Part of a small language model's weights: biases.
Each number is 128 + 32 x the weight over the matrix's rms, rounded and kept within 0 to 255. Layers, rows and columns count from 0. Numbers have three digits each.

# down: layer 5 MLP down (transposed), 448x128, rms 0.0611, rows 11-45, columns 0-127
# gate: layer 5 MLP gate, 448x128, rms 0.066, rows 12-46, columns 0-127
# up: layer 5 MLP up, 448x128, rms 0.0667, rows 12-46, columns 0-127
down11:108112090132116139150124244137109159117117119143182100180095134180078121102194111165099149049202136173140169099144172116185143179133096127151107024156059126114133121171134131140060067113106090098112142229119200082135066147167136066130108117135120126156117136130113140123139165093138118160158113074101115147106146123099144109102149093101153035154132149150093134108166059134209116132141
gate12:120094131132163144104170142134120084090104097111086092110132150114131123124128078140125165156117121049160103125127156160127144138147160157131133186117113185103032121144162095126128164101092187054114129173109103131166133143147123101137175121168116111123128138111046143190127168180136110122158063145134091166055140156120153142161100110110140125135139159103127113150142135157183115144125
up12:072109092116115120120145167139125155134099136160076182146176141094150156124074148140171093111133141124078106088099089138166130175128170108116127099146123129142098136136106131171170120189091090136120074119085156182155143136150124106043124132139142162146119101148177079133166125120116155140124120156096138140114178129161116125086148151168169092140150119128086086113135081163131149064099
down12:116124097157121119108107098134072151133156078145087122109122172111072152112149119154130123146096151185103137142172165105173089083102155113102161148077108149091081127094141158144104087131093147125121135125177083141040095155144132110118160098159117172114100106165114069151136125146108196097141128145130092165157174128108166137174174136145143115136133151120130152125176149168110126122114
gate13:127069075113137093110138115056106136145189189112169159171153112079095126139148107150141146079113049114081125112073101102141152205127141138139116131144158128134098117149169143170086133153076096094158105182180179107215175138128109070112105149166137182157108143055125082125153162084050193068209113131058120166122129098110181121148145132131133154121050162116130111146146054087139137124223
up13:131070178143164130137133130040172125161122154131104142102160153151173145160074091163076132139058091124081117127155146110087192081096138094084160138140098203067044121142165147143161103149067122155095112160090108131143134176144116116162157172156138197156137153121102120078153129093133154148160000133166138090094172108142179223150175099187131181092128123128097124149183089062128059109155
down13:119126149174048145204102142100128112121151127128137198105163108102130112087151152131163166164183139156068110089128091090161057085106119132098115157120063154122131174111070122089092194081163091139081137150186160173088115140162097196135150187103115130098091067144179083108118029190143100154113187128088144146189076164187173068131162147152144088092125135152167173102081138177137163136046
gate14:153044148189129159088128096150095118159121144150149122115110125091145127118124102149050108175136135198114133092128164154152090107120190151109131043096147124102097216126101168213203061122089200128117046149102127096099119110161165105108073127109167126168153105100132132189129157094111030086117110125175120122094190167147079134076181163116144131116177145135155150097143193115063151168131
up14:085146118168111090155235124169084180134075137138104100127130114170069156110109147132087106119075231096145111124091189130076114215160115183229139111118166085103095081128065120142179093108126116125145099100117176114145103194132048086209086101147137081125054220134183148102126104063127115163058091165051065154162119144145146190131142205153172128124094144129118064104122119105075133117088
down14:133120163131122165138160198104166077100132091052135028211114083181150128152162180113100139124136217184122112115070178079050155168149182127068133122101129098146140130137141106147081101179169123203123119139041050069136160125118137166172107072116102186192139098099095108138153146144205150099147138176149135127129114118062139095102155109119084098148111127110149048101048146101128195110203
gate15:135154099094162085111138101144199125137133112138152106158119148081162133153104147110146131135157105126156158167099150115134146141130115117168116121120176089094142103152162055112140157132133122174158067103153129110163113097130165107136138149110170135109186111104137081125123083092126123154107126157097077195114187157119124114122153123152164114133178122068146122137179070144177092095076
up15:070102183096102122133140133090132137086126132150093111102159090129124117098188141150119158117129163147100210143096121111133122145158148132129123120112153151165150132133172159042146132053154122074135149145104123122128105112096151158088143147103128130142148095116129148162080099172142113132151128131125182049102129116121100130092111099123205103157089158194089089096123125112101156111086
down15:151117119159113085135116149075132118091139146073124173138103114131077089169163107114102148113160096064107127147182170115153099167096062137146128129108128086097184142123108148119136112138153145136141143134124212105122087133141100147094112111124079148175194067161129111129057160119150115124131121114203168136094126126124097205055154156114150149092143167160138199169109124076096123155117
gate16:167092169177134095185141135135114134154136080151117101094142128156111098157134148150134217144123075096073149185087075189122150148169172169090112116148125146077168124140083137153154130115132127187121119152130125173149166070140124099101125173119099138064115113170132089168101125122071073146116121097125129138148153153083098056102080117180127139122137132092134126120092098093120126116192
up16:123129104146125225098144146134111130101146157140057092152106078110140127143152109126074179161139121073073043137132119175159119111201150219070088154167094104145182155116203102142164125147106134157166157064188119136129061150083110093097106208147107089141174125138135147104106131041137089133084158147176104135148109142116165114148106125106073158106143106144179167124084093141106110176121
down16:132110134085117154144134069110114140140164052095119133189152139190121118137174087137102149110144119105121108137069150133092089161127155159094204156195185101098158167111089131109119128175103100095160062092105082206098185149132114091115125150147144121226110093086129126137133160138121136099083151146136064075153128132173176140129142161139130074128110120100219139191110067150133091106090
gate17:111135116132113115163146153153194146128102125136118109166151116120119111082144139176164135160136130126090118156090170097159145161113150106196122109152127099112129120142133088120148143111124139128113162129102128132116131100142179107109097122112142118098124103123174098133121163115115127148137090111069131099168153076138126155093093154159132111143151108117137148130101151152101153134143
up17:117130095149108121123115138156156126141119148130086116155143142119088130113146165105197123147122114150094137133112123093145116141098145143137127140109085112118131127135136109124127142142133155158128141131109112136127151115124139108084090154154137101139144084134169109126111156118115143163146122106093128154162162076145163162115127142130123074164136139152133160135106157133092121122114
down17:181079094136146133160133106104113132145150106115137111083161128105131127175146112063123138128155200158141140101116139155111116157111126136145147124131114133122117166124134149123087136117122157134107161098152135126123136106114108161116147116120155119178138074131085168124103124130094107120153160136118155134178099126098102102135094103139178104107126131121136123131079140139131165106140
gate18:178135139152096121168149101097088101122133185129182143128088118117095139144097195129118077160152144096184106066135141152084130151164121144180153103112134081060106155103150173146118077122138065090136109182123141126100118149170177095197141101107165166053127141143166142153007136144178121161118084116181185095136120126091131117148111147152117176094158092221078084141111104120076137174120
up18:137085132124099174128120246078043148125143113127230060111141104094146131090142209130138139148094094098182147121255173066130113093174121216073098136085105102100177159153126166110137132051101089142141103100154106117160038100127175112130189127113159046129166097125069151121067138134137115123081136151134137094137136136133161118119105155153147123114094175153085141182127066206098119162090
down18:110106146181140140064142087192093164085044146132109117119110141099151105140109124123146105144090156058151063136090096092101093191080098182143122150177121151162122155115184123121124084134135195168110130179106160118149157170141128106124116176156097211156159171143162074165187100119134147064119068088154092158143116113125109133174144113153145127120150171093088131072142069060128100148167
gate19:145114123069092115100137141156130138075091178183091083109152157163150163129164106170161172150078101131107100159062099151113075055149081158172084119044103137107139130214097124094122118091151150144136129157166072135129134110096205081135146101107190087160158139154129157109144176140155136095121123127080123123145142138152117112061119126098156138150169143097093155111173144146143149108166
up19:024174069109158118140139177162079094112136128193050115132116164157128138144152105159104154120102144100119109125131128088061125091122053149205130102093146156132133122127115164094097084141187131095091173151137100142136175109142168104148148108119125115185103075127174141082137126138119097154175145132113127029131109140088115050119134088121133178193187151123183128144105127109114151115149
down19:129131135149118131068173069125160127089040187126072086097072141119080163168207102129102115114140131106094159181173151128091164092140099177107147124105187137095148134099124098076091112161178135129165127134090105116144195118195115082137080127116126145122141101058133085140142178136135111133183172132117150144095100186107066106186089129169148122159229144026169107149086095104143178177144
gate20:151142092119127128160122100121168098164100155119118116131122093116154152112119134130111101098143107096139152101083121116170144083174097128150114127117141157114138113155153142130105122099143132128092151133161220110151092130146127093123160176174128150137121117181119159081139122130152157102104106127092135079143167159128147148147101122071145138067132096115124157136125096100083112094174
up20:118136132155126177177130214137082128110129096054192129163114154153126137163151109122144116126152107087127111155110139100069146135138127129136171120076081139095086162113108118161126077103141167119136100138133094157129155162184173095126132141151103091136109140110164111128068118167104102135140148119168155132124114160106141101131114149133137150138096062152157138098137133075204097159114
down20:114172131130150133134122086171112118117124157107121094142192148090086139122080131127157083135165118129135092142097111101128106072174177130054117143152156148129130122117134098131091114166159106099147174093098101157169114167098113130142109135128154171137146189177129131109149092117140112093107167127098084133102103119118184147139179050118164131119192098093144108139091122133143161145132
gate21:173160169188158197116121146098132071104147111163145218093092105097141136071062108109081161118155153113108111074116111157122125097158103143143163123117148107159127166145181129132089114164167116090135120123151153135164124147102201133068073147163137103151137102099114137050123115116164059165152142148041101137177147107141102078113153141119128147175086158144149137119157125143073146089162
up21:089166116134124155119045177124143149177181141131040095167099148110147197119088148138191107095107118158128159106169131114121102103169121106089143151125085166165174168081203186149111101118083110167101129129126140182149092117100142144088168187128179113120112151134115111185141152101128073083167172163133083084034139117106121142136137056162108103127064102126140109167099105107128146165119
down21:099070102108162109090149094175080126135173081149135114108148111103193083226171116128167109115122138103149135206114086103138136119180143112203110105159058154089092112127117123095099099081112122122132103120138135115146139114132132101207127094101189131082114089157116155170145159120128087186097092145180144140139118139160113135098065176107144068144171126124191108132179136128080190134112
gate22:130135116123196216116118162072095141114073084068158095105141136108106163163127137122156176170163092129196092118122204114163109156101157136049106109090132072106168164128145081147108071047090200115072124161105138100147165081171098082146147131056160087153118130159124169183089129130141152186069188120117168142108112122126057161126077203144160114125121105133099122117158130162146203111116
up22:096150127105119072116131109171147148117093090093141171095129201119105136139171128130103185117095123133087139125102114066154107136150133164140117148143122134163119150147145113106138068131153069133141150180129143161150133137117201107147091032135129098140169137159166108186165117151090137059164144170136147150091132165134200068074120082149123171085137144057180106100114205188072131085130
down22:170142065134073164180098164110143134084147121136114133119114114063118164097079033087093147186148131142095115138143158131085166185117154152177118080145132092091148191128097152181159172130118151035163089082109191196111150065145106140166134144076147124143169180135115115099094132226123082117105146179145190131126104128122054129083097197164107101109090143122111116137156161106077158127089
gate23:153130100114149097084111188093090114101127145117180066094102134156167080140121124151071099209124111091090090113167153151083120097197137147182109126101097108209123124088131143146150084124146083131110189088107169150119178128183083122036109142099094145158165141101084129115109109152133209169132163089126170117130185092123173183112100199097158086113187123180159117185078087152150106159166
up23:119185106165070138100101049185088104151114135101127112179159125094078079113131169091145108123098156114184139154127114112135102102092111136065065186092133100086113120175114103111097059111162089157154141170136104073083179133126087150147149131138155100178170066128161122223152110172078165163134119168187140145133149148116158086129138085142170184091156131117160099097113114115141170115159
down23:139159095135151169045100147136124117165120090144150184058105122185162086138196164124140152096122116144107102114107170122173162082073081172131101139069191134092075089130126170137119075075158115117112068075131223119182115124148112137139097099135134130132111123142105095233127168125128140117115154193178065122127102100123161111128214158115116132110117091166153074161110117145080142110111
gate24:129171166156148158141150137157126166167147088131102179072139075149126212168154129098106091139049134169114088132170107111136091108095117151182207131191173059138129140162154135110170133149081092088138113099111045137124135076116127105093120172150137133122207099170122126067095047204095114056138172107130170132121062117064155171072140087159149090094185097204117124062133130176168152099169
up24:113098147139056110107137137159074127068131078147124118141109127118158089079153050140230063161105050139170073108151141182128095138142118169098154203083175156138171099108142092147176166154117186139132156144184085115154132098109125156115158169093088066109116076156136155070072167142150100182157104187093122121185170144111114087147147144056186047143122174186098131146131146123139145095166
down24:131175115133153150069152126161105153123129184117077114065063177159134101138136091149052110085166124036176193074069146191121165084065167170145100123172185114160110111100167085136149150121171050158143136078085117173083189083110197093093154152132097113145126215076117118164111165136150161161128156125148174152106106096180124133196161123127114158110144139096116099127050066086128116213104
gate25:104116099164116182099062163145083180137090077117124097084144115166147143135109084168150140131156169098126099088136068135049112135115097082130142150142136156102159127157120140134187123125089113133126114089129135116069139038130136128160086098099083155152092082169182143138171160117085114152083222154208064147173096186143161112210112112194130141095134128122130059201185066122102155142158
up25:123130118135171150167136118119074128148188136172151133138172066139196098128138205081095141111055146071201126093131108110158105063095101165061096121171136122137127112144095131099136157163140117153125104110033083172080124153083166090119110177172126127133149132189141052097130162141148104145147137099104139130123091114194097062138108109117131188138198135154162114141079132106103065152123
down25:164084168141172080158157133119086094140107151099097122142106165069109121111157095065077103134158115113084144213135167161136169136108145090129130111173186087115150143130096174104100166160104155144068158131111176122151145127186154171137136134130091180196123120132115117139126176189104096099142051152098148109074073090061121079121137140169131201162088169143078072104212076102137164089104
gate26:143130126157097137168147084143130142151164147137136138107157127101158096120160146111148120159112112104173134130087111091146151134082138107121122094143074087135142145174064127127103146137124131104166136162167155117113098098173121092128140116132161102134100197101117137128136091101118148087163109102093111123151111122096087085101107112135177116148126181156159144163131091150104126134135
up26:137107079113139167168128149145140173132118080109107149115170103156098167116151082141125129124138165135074135137148083182075086161147146152143087132151147113156135128095174133158149122156098147144125135113073113174151157123155128117123130100103149142082067104149124182144123161162137073160159137158095090118125127131120088163132161130116106144083158085072124137123163138141119086069142
down26:173143132122145137106148120114122136115110103134160168138104153154116143131075118131178129123144114147143076201123144161166089130089159100109128141117161100085114095141151140133102142116107091133145134087152114108111144122170162120163166187085131122090143111151129092151109055161156137125136082183127162148138095124130133110125105105166108097102131091108153133101136162103098069181121
gate27:121060105137154101091084149109108116085160126162131099148105122154161130151104148091123090186139162184107114123135108100132127147114096163148086147099193105127161162131139196103164131094159116070146038114110169144174122143149107099100097137107148125107120106157152190151129143133117111119124102100129142098190112111156116124116077156125103118115116156112147169148138145146092120139113
up27:116128152105126112123133149172084108119157176131147105195152117130120171100173106098098085150123101083095137118178207139140099146202136139140124160133129110105097109146096108131160103133160122129161139110112108102174156147188153101154109095163103167130142112094166149110035095137115142094120083093090159126128095128093116128142115130171201126186081133106104118147105074168145118126144
down27:156146159134137080081093119142123080177102180112118088154162125141138138068128162156130136176128084112056131137125069099091104178118087136117112120147170179093140172099087181093116139116147113135119148146117108134132113118116135163148123193133162114141120089143129129154146153142140094089086165066153170133096213110127107149088163176144173119112122157128090097092153112091102152083133
gate28:153104096129123122142118125115150130124135148114149094143099127120121139134143134122152111145100111125144098153153124131130138132091134132151135162131094133130115102128111120118140133156123148124150142126127154105118151118105117107125094126093134107142121113143149128110138118147121117111113130154127102137140114138124113142144142123125129135139136132130139113100120117112124153136119
up28:121119124166126124125134122134110132116148118130153122099136092156126121131130131136137139140148139123123135132125139140105103128143130138116118135124142143120133163125158141127141143078142126128116146148115120094120111124148146093119159131150138120131121118138116111112139124124105111134150119102141132130123132136112147139130120137123122093122149163117100108151132152136114117131106
down28:137138108119134126147150148157137117140141114113130139121126107147128110117110128127095114102138118117132134101104129114110146153131127135170106134123132126133124141140102162102142095132136138149137125131133112135127127098122144141122138150136121127167152127143103137125100119112111128119110110147119137113127144143138135110130114125137146137133138119132141129151117126135128123126117
gate29:121127091092144125109126142159153082104099125096132146133120162070115105114137057191140102171156081064153204128117145099129115113074080159124161147144122129130119156129168112129139211143132106143111122135138159102184152076153129109097155117098160098129097114100118095107145110177198140100128088122082116161162114120142158129149068125167163088123151084114119171187143152073130130103148
up29:143142141127125134160144157123117141145104170133123109111186132130152153129085152125129111130096093120069089133181138151066107164107161111100099114115134132088123128130146137176125127125164171096116132124186184136107090103097139130166149139110126110149156088172100128149083131162103106179136127118115109036141144084153158099078120114131108187112051112117152142082113122233151117136155
down29:102103148080128120141168139065125139118134116135094121111120193159135103162068118090187117125192093214134158095082085140154114099157143094133106112129110141133074118134116143146127061106083148122104151140118111128168142164194188138060182139128157126102126124138133137150174130128079160145142057152152115179100156115158121068137141110149122111169121121104123051117118160088197147169083
gate30:164138130084133141078133061117136155115144119161109084134171102110129087118102136185069147147154078127136100144098106161169118132087091124143149029149098090142132181127169129130150136127134096122060149104091124141111120128112143148113150120161150116160098115173159153144115113153098125095154180088155135112098142106133147059142091206120134178110146099138117173093095069136134138174119
up30:100152214088182194091118135152105115115129180108160118144137084169045146129154186142090164130145056126156094138103094135107133136132092141121131135206089179110167155149193164147095123158086109130102109190089147150154111095114108104159096115168125174140134103176110147104133109112147152080176153072127124075131126163115080122164149123080109088099149089132198110095134148106095117151157
down30:141110082181072099146120084098166163135137170110125163133075126101161117105135123126137119103117173162153169177166086095146100143132099070107083127118249163158156170157144179111152165093114097103061184097080143126178127123099138143106179137134063147144112126152135126112209120087148106129155111102135115121128159125129066113098128169159077174148110147071130126129130108130174149100081
gate31:148040134127141122129170101139047114131131103122132115133199101127108125099185152176096170090091183065102156176079132132164104147120154161112121106102149144148150168190121052170043090111138166147137171133111113148079119096069160137204077143143155220151125114123175094183191143103124114123115062068111111174105144172091141078157097128147131130138149087095167108093046130102149167113119
up31:124133140116122078165163147128102124148176128077126114167115093133178092133120212061090130167133139078073104145144091158126097082185117091161153187179144025173072111099214142162167131070094134077121111101134180109169115131140140156081178146148103119107111164123201123105120124152095193129150095042059142176090170125115078154154113172118168140142180128092194084118077113126131171163103
down31:138163084154188106158130179130124092115099094092153105052150156170145087096158217112048140133128104076116102154134127116177148105121084159092191146129133161063145166126139154151165123113062075130133160129112171127142091151179036061188094146145141116131122124108044138164094120116144143062159131179132055124178148121128199191073085124138146140099133100129102143131096159186124146160074
gate32:143156108096163155136135143137164161096124135096138177132062078053143118131123117167088107147131115157133148090090105113124111170085089123195090133119119156105182172125136162064108143129159148082145112124076147131139175131104172120117118076139077107152183117080125100126095126132128160118156148191114104112154180141105146137114089088130124109120142132135175173102090128145151118107132
up32:112140153130046108135125129161162113077106079131074149120126116119152155087063133110137136083148171159148118076142134098097171204162057141143169156117144112081146124120110085103067131129166136135130156149145134096195114165108029151143142157065111134158130138170102086158128176155119124120230111094153127130172168108120122184150138115136143155135164153089151149111119132103112173122107
down32:135153124072141074154159114145183148138110154121098162129103132146143110099152123148164143122157115079145118120160132172189202134126093060108095049173139124055139097161097102110094144178128108152122177084145125116108099135107127097110135114125145122088145146114095090191082166083134129103114174128184095142086126152173144140092107086140116163156144125162120110107127201143149123144120
gate33:136176146209100167069170138135125118128125085154134100123166153169117093127127141094117094067184162079179087170117117124145125186101165104105091106086095186172116111181174178126150089101079093123127136165162155114080121161110155180166154123117182147168112121099151122152141100133080119116148117109092097128119138129140157187083055163175180092122081154135123141164068065093123083079148
up33:135148177074118095090032108069052105132111139116102161094121100145171126131149076154124150160110085102153177117079097063088134144074176100081074106156164066150162163130124138125159175149132167157134180124128129187207142138150118147107099111088123167135114144097197141187143092115136046096112167113129141091150089111166153136103167089054138098080186135095163135166097169154099121135162
down33:093132096131125082118153115097124091139075142127101114159125155148136123142131180129173084110086130147160127140165131149217121125140122142114126113146158116092088135134116111139167205142144169106104059099122136141082226177173152137066186151128105116032130182169102134152123182073137082135059139058172172110116097107097121045127120129117085146206090094115133146136158157160188090130149
gate34:086093113074096093161119087152113089158098185186057107118198129128050160099085106156126104175134100130134155147158146081111103162183164142073126156170156114155163170143151101163149151075197133075123113145057100115074106101080211189075123145142097142066168127168115182067141132174140114170104151172143121138102111151129167143119111124159080109128049065168138129173091094137143179144194
up34:200157137192155154097047146121070144083144167110128068117163174122189122089166152125144128094123190082075115102074171173136110132173057144114078103166000061122128153132130158171164140130089147116171137171135217100120073141148146107079143099086167146198101117110146112098029115085175201131148169090117175114191150100117075078146132075155173134071075087127145134196147151172129115087080
down34:162124103142154126143132143160086111152135162179174152183114144105068095187100084127107130106166125176119152105097106145130077082067130113097152081150141078110127122127138085085150156128123089137154144092147068038121117160189109124120100153141141140141139189130089179145177111113131102080091081181137150104162131182184112094089114143073139130106194184104199149060177130106142114097190
gate35:113198080122157202126127153133130161131063118072192094102133127142126146134093098117116106111210131147084147137113092118113105104117108125103141109133116148214146168149082198111096123099122072053133160083167181108140076107162124150177085110097096141113198078128123144096125065155139205139109168185141092222131177117130147101092169073060090182131151096152202132117141161137096162136165
up35:073098167084129056094112088144105072093211177127090105194120136150109160097126139052081113207103159138120100122086118106134142073165109166113166150130112095118093160124169149107071095067175160157110076111121126195140072167122128107103127200218206120158112170164109180118094133149136077178161121047093151073174092115086151163075088116121162141074111112170170153096217097024171172207113
down35:199149065140102093076130146167078128093167161108031137158145160093148130054180091121093127100155127152174189074115151120145090207144132170139168139096229088097210131075169174183126145135173221113070112131067088154133109095088105155094141153158052122116128120186089116186150151123109110087144111130131112127072137135096108149161192134153097156058139128096144121098102148078136133137082
gate36:106116037049170129116133117102112098126153097114150058077130132123128159157144200179125130166155095150135174141079072087108085187098067063154133157120159118154139121120087077139153113167136097150134159138154163128147151120099186160113090127079143169130206074121158133150110110174099160166070137136122202072163126122142143127092099141147103104178104119125088134181109093113146120083146
up36:161115109131100111144196109112134147119137157212119124130118119126137118118109147140135113125131110124138058125113125109086130177139155153134091110151127196124189122151180139114133120140067096130110103081107093152198123146108125112114184157164022136074154151145178010128176096093121161144096088142087090072091173192139118103127156103145096101180145168146182076118154165112152078217147
down36:172093181130112007126105088197152086133117152083137137152159079115187163140073147113111139099152086135159142102168218099150123076151150176084146106143136117179095122126168097125133177151156141136160150156087107145139114138088082155180149144123199043097086109168168187157148133106111110086140077129161102114174118078092114089173069128152127109107149130163137126187118070141088102131118
gate37:091113159131165134130123163135129147128164048170095128085171091195179162159091081058178081076166125209067102132121118143150120144088138174208162107129081075144156124089143149124154161084161077147095117158081130137110092136076116111141185125161100111136071170081109134054084114169160140116134135118186132152133118167137125205145140161137204058106130063132113119097121091146127168082176
up37:030131175136096088126135106155147138106130114118118134147111113074042085140140096093099154150047127158190117115140106184131106181132119120169120145145167179121143155099139072075080204141202106168159191126120161137104131157047096127128195125131171157144218161087073100143029116091126142126121133175072136126165090183184104208128168182125221097079108102104098165125094056118149119093160
down37:112111149150133147067087126140166147119126100153123106102141132107120085113162184178119177120120103062144113061114082112100159138124114114145175078102045162158142124107150123132085100161109081126207143163186122125097135151158154137114142141152138072066136142190130112072128125037157140100077102097182079136104163131150205086141139100120153165115080127158193119196142151162149120116102
gate38:123121063133175153094157140106139179134157146090095105099154110128107122084072093156109093084177174196121121092170157145104155185104132119148130174108085119146124129157136145179137091123183071134146110161116155119117111093123138209086135155141123069098126169117167130093126107113157090161121179107115134135116096152135090141119081126177130127183078129117092135131112159160135126131113
up38:119115140078100135108139108143101115133073125134126103084152163143110053129139127118128172136136112125169160104106147094135084152127129128103059149114135164136092121143141135170149089124130126157143150132148127145143070170155100088130079136099136173099128184150102103140138119135144094082166174147151123136129092112160136176107124121134052163131100109123134169122134192152110115183121
down38:112163099176126158128147116119155056176118110149143129099130159125150092132159134103125146119148145106153140123159161123117148147121123119139140129104091148133134152105089136093085121170075164122127138130083147139166132117122121099163109142159131208156082108100133098136123125118145154100161146148100119124131114155126096094133126111077129178082183096085130129134155082159065126158111
gate39:063125122133133144145097147148119147164130076111149181097104151165141170170085131105130155171108136164120080129156107129126141076113103105140105133220120148190147058065082153072142123115119118126152123158138078183082167062139149137153206100162115179131136103177144109170080099137130103138131137165123119116119126161103102186096123068172130112171116135112159074115102073135096105131106
up39:090129049103162118131088115193116130127132130152160152157174154157144074167100127080113139129081135079106114093161154093164093092127084094073146109115124162113132090158129157095126082144106132103131136147121163134151155135155202129168139143183127110183122162125139106176135105128141120184130156115101104160145156106128170123118125133145093104117198118153129109173118033094128128067121
down39:116141189141134051077134124136147109174143179135165135086149100147105127130085149138161169103123160208132126144153102158087196141147098112113153151135169124159160087053117160104106131099097126153128141171129145085150074194114167143101133107093147155202168102111108101109146167116129090110159102123125149140053121138084054122115187110095124128118131136092118101111131116094105105104167
gate40:118112089085163163176114167105170173160088127123117148108159135046111140085121159165154043190070161203202121143138079112147123078188096086135153079100157083167140091183147124077142134109116144183084182160138079164163159091152154167187129141136091117009148153131140100044166135125133167190120127097148163106147159160163154127098136143114118114155043131146091073108151097107162174138165
up40:134112132074181151122138167064128170181103093116104196110149135062112149145105128145156056141094140205187108125172137103121111083120089133118118087097134131100096155127113125091137116181057107161127141195139100138158132134149137145145172113133152144048154139115167100127158098130089121137115088152136134089142214158125140097112154113106125110129059143128092153125176120107152170156094
down40:050144112106077099102154143141139155058113144198142135219075136127099176152136162099071097153118155050164134128147095143087149161160102168129072116097089159147147147101178165136044175138184134133113055109067183133124158196100140129108195129108131107121120059112116147193111138125133095153144090130121172129163086163083100128083108104104156146168149125083103176080184133169226124135084
gate41:115116112107096125120100131187116101148107110096182167116119163114120131110141134085151143178166155074105135124204115149142110159130096099147108155131114140115162092141145130140151133143136116144137112133138132138114089096092096137121184156137095154173155133168145109092145089060125133146100113124110139093130119172090109148123103107084160138129177177111140107110134041160125122130106
up41:140154104147110156141145116075137062150131175142071074194096159123135115152131130128103102094111124172105070128106140149057107161124176115116115100142115079093083138102129163106115151086209174093106123118100159121124139114120195129161104171123092129128098135161125152131169149227128133121173126146159095148107090082166160117178139156145159174114106100135089098130081162133126098184167
down41:113098153106137074123098144118127088114120151145134133080125119149100090130120126103110072114078099062183167183104122064131128104121138201123168134146106136078162098125137158096081104169103154126111085160145125067153168159139139230096129100188135147151111103151092163161136094091124140174153102124133154132152151142105213145140128101200132190115126124095111122088153167116137134107117
gate42:109098099184172131172158072112124098166094119098101138102136144104150119134160095073163078128089116171149086153130153041105130084139122148090160132105067196168110134131118101122141151097131151150112092123129114185110147163102106149152146141060141164188129126134181144095130151191131112137136120152104131109120067120160145181163130112083119117113088077185071095109182096169098069152119
up42:120185126128106108132116122103174146081086123170147084138140102171091158153101141155104054127145093125065138115190112123145142214154145110168140144115183125170164141176099152123172080135135111086154185126183163095165131180141128060084098073147116130112138062104135176111077137141076113151062126137109117136149104144095052095083046106115154121156159171142226104112120125098073137129161
down42:088144139119160102100144152080142109135141137097141110151142111093151125180138129132138166138131089127140159130046086076053082078145153143156065175127153106124106127152202119102195162154111136142102094138127075139103092125103145135071123090108087123140116100131143092110142147172123123136169145164158073139164116138126211157202120149153121116110180162141062126114163171141094138137106
gate43:074119157132112136122135156113159131114197137125120066162099132186049100124163130130095115097104125148183166041100154095075082049103176100124095129145121114080175128135110134092187148126054142150156114201147164145175133121131100142121163089084149025097099211129111133099136137168179130160127069082128164204122095145139132153099124166162140185111130182083154145145156129111135147164095
up43:113168157087183169159135144180199136124146179030146136145053094135105214140123179128092132126121122103197133080065117178108127141138165080134150132142106141085112110140041106122108117094087073147107087144073194130105057079185169129136127093171164091088134083066127159108145161191161137142141155117112182205058156058111102109101143131143147145135130122136163171124128114116085099098072
down43:141193164080126208177147169096110093159063112137152165200118131145151155126101137115160131164157104123165156076115151097086092105071136129055094169151045165163132102137104182138074098115126145154130158086062096149143135098146111081076109102201225157113170140149098176137148079083122122097051153089129097156113151098130112114166148038170127144168106171091146112155157158140101082130176
gate44:206155153146152154114118108110121109154086085133091098118152106110120111114174133168149040134098088110159122150193151143163143151088179071098075099104139102107156112157091137142111107176161129115162124118114115137126126140126170144083116095116167095167129156096122095154132180100144095144057152148130165115095104102149173140046150161141095169100111177164129108118131130123127153065143
up44:100095101133096140185087151128127140113155112089158169132076173147080101147143148127074142149141161138103111145106150140097107111180117189166138150159167175132105157085128075118163164122127130072098087131071091112149110115175061163154155103124155157152121138120149158160137114123141165161141073098145153133159143172102071131110097121094149139090127129101117102093194123171115201128165
down44:121136076154144108140087156182138144114077096151122193115119145134137158112145113106132137077154093141147088117049176098085138172106073139153057131044181092093125118187125144087079117115113193124091132160145127133189149167143121138128132128095151166198075138138144106148104150170083131094140121155116141185158119183077147049116159171117156151130127091063111078151108131099184125127133
gate45:079131120110148095117061174135072153156184122170111178160150114158101129195068087086146097090104114171137183136134169110185130106129097086153107097111049102149160120107150132165207145119141112127102133130137100120146193149158196144060148094095075105116152078178173079075127106155132166082093070107116129088120164195163195144074168177112141132125133143097099103130105166172157121171142
up45:159161109143126110117156085129155147122112147147199140116074115096100159037141181143143167132150144125172093104164076136085104115128092174140087118191148127152093085156131111174116104040111157077117118100086105149137173112113076141215089102109167098106151173105111090151128145148162114183141100105140107144070104125114096133189139162137062130151130102132137062113133118116063103137152
down45:102164133137159158110043208129161134107117102120147128104119178088192166133162148101131174116160119080104156132190202138150148102133106072210122097151155052104162107143131152147164136125110155127103107152176093195152107075116090124107110171106107117100155129130120087106070088068052122144145135125109103064128161144142113154137138135129093185125086138132119142122075112123128138183124
gate46:100155163099142176088207149096111109122101107119153095110198144160155137165107090128082134151110126105111110125191128190138150166148160144117117145138131123146147135090111074136130122155109104114116155133121106108149115156199142163125182130110146184117149082115071074159162097100150057153129148107087122118135133127214121157120076101166151095098079102102116144085073147121093120160135
up46:151075134147178091126135147113139124134173175109107180140133166138100089135161083133147124151143211100156118146157130117084148092109111103153181155134117119144136109061140156176093135174139122101133101177124109081106140125108074126110094128093125159162113170220136133147164175133120135179140123117140099140120083115132092115135175150110104139113192124122089138074109102103073144098110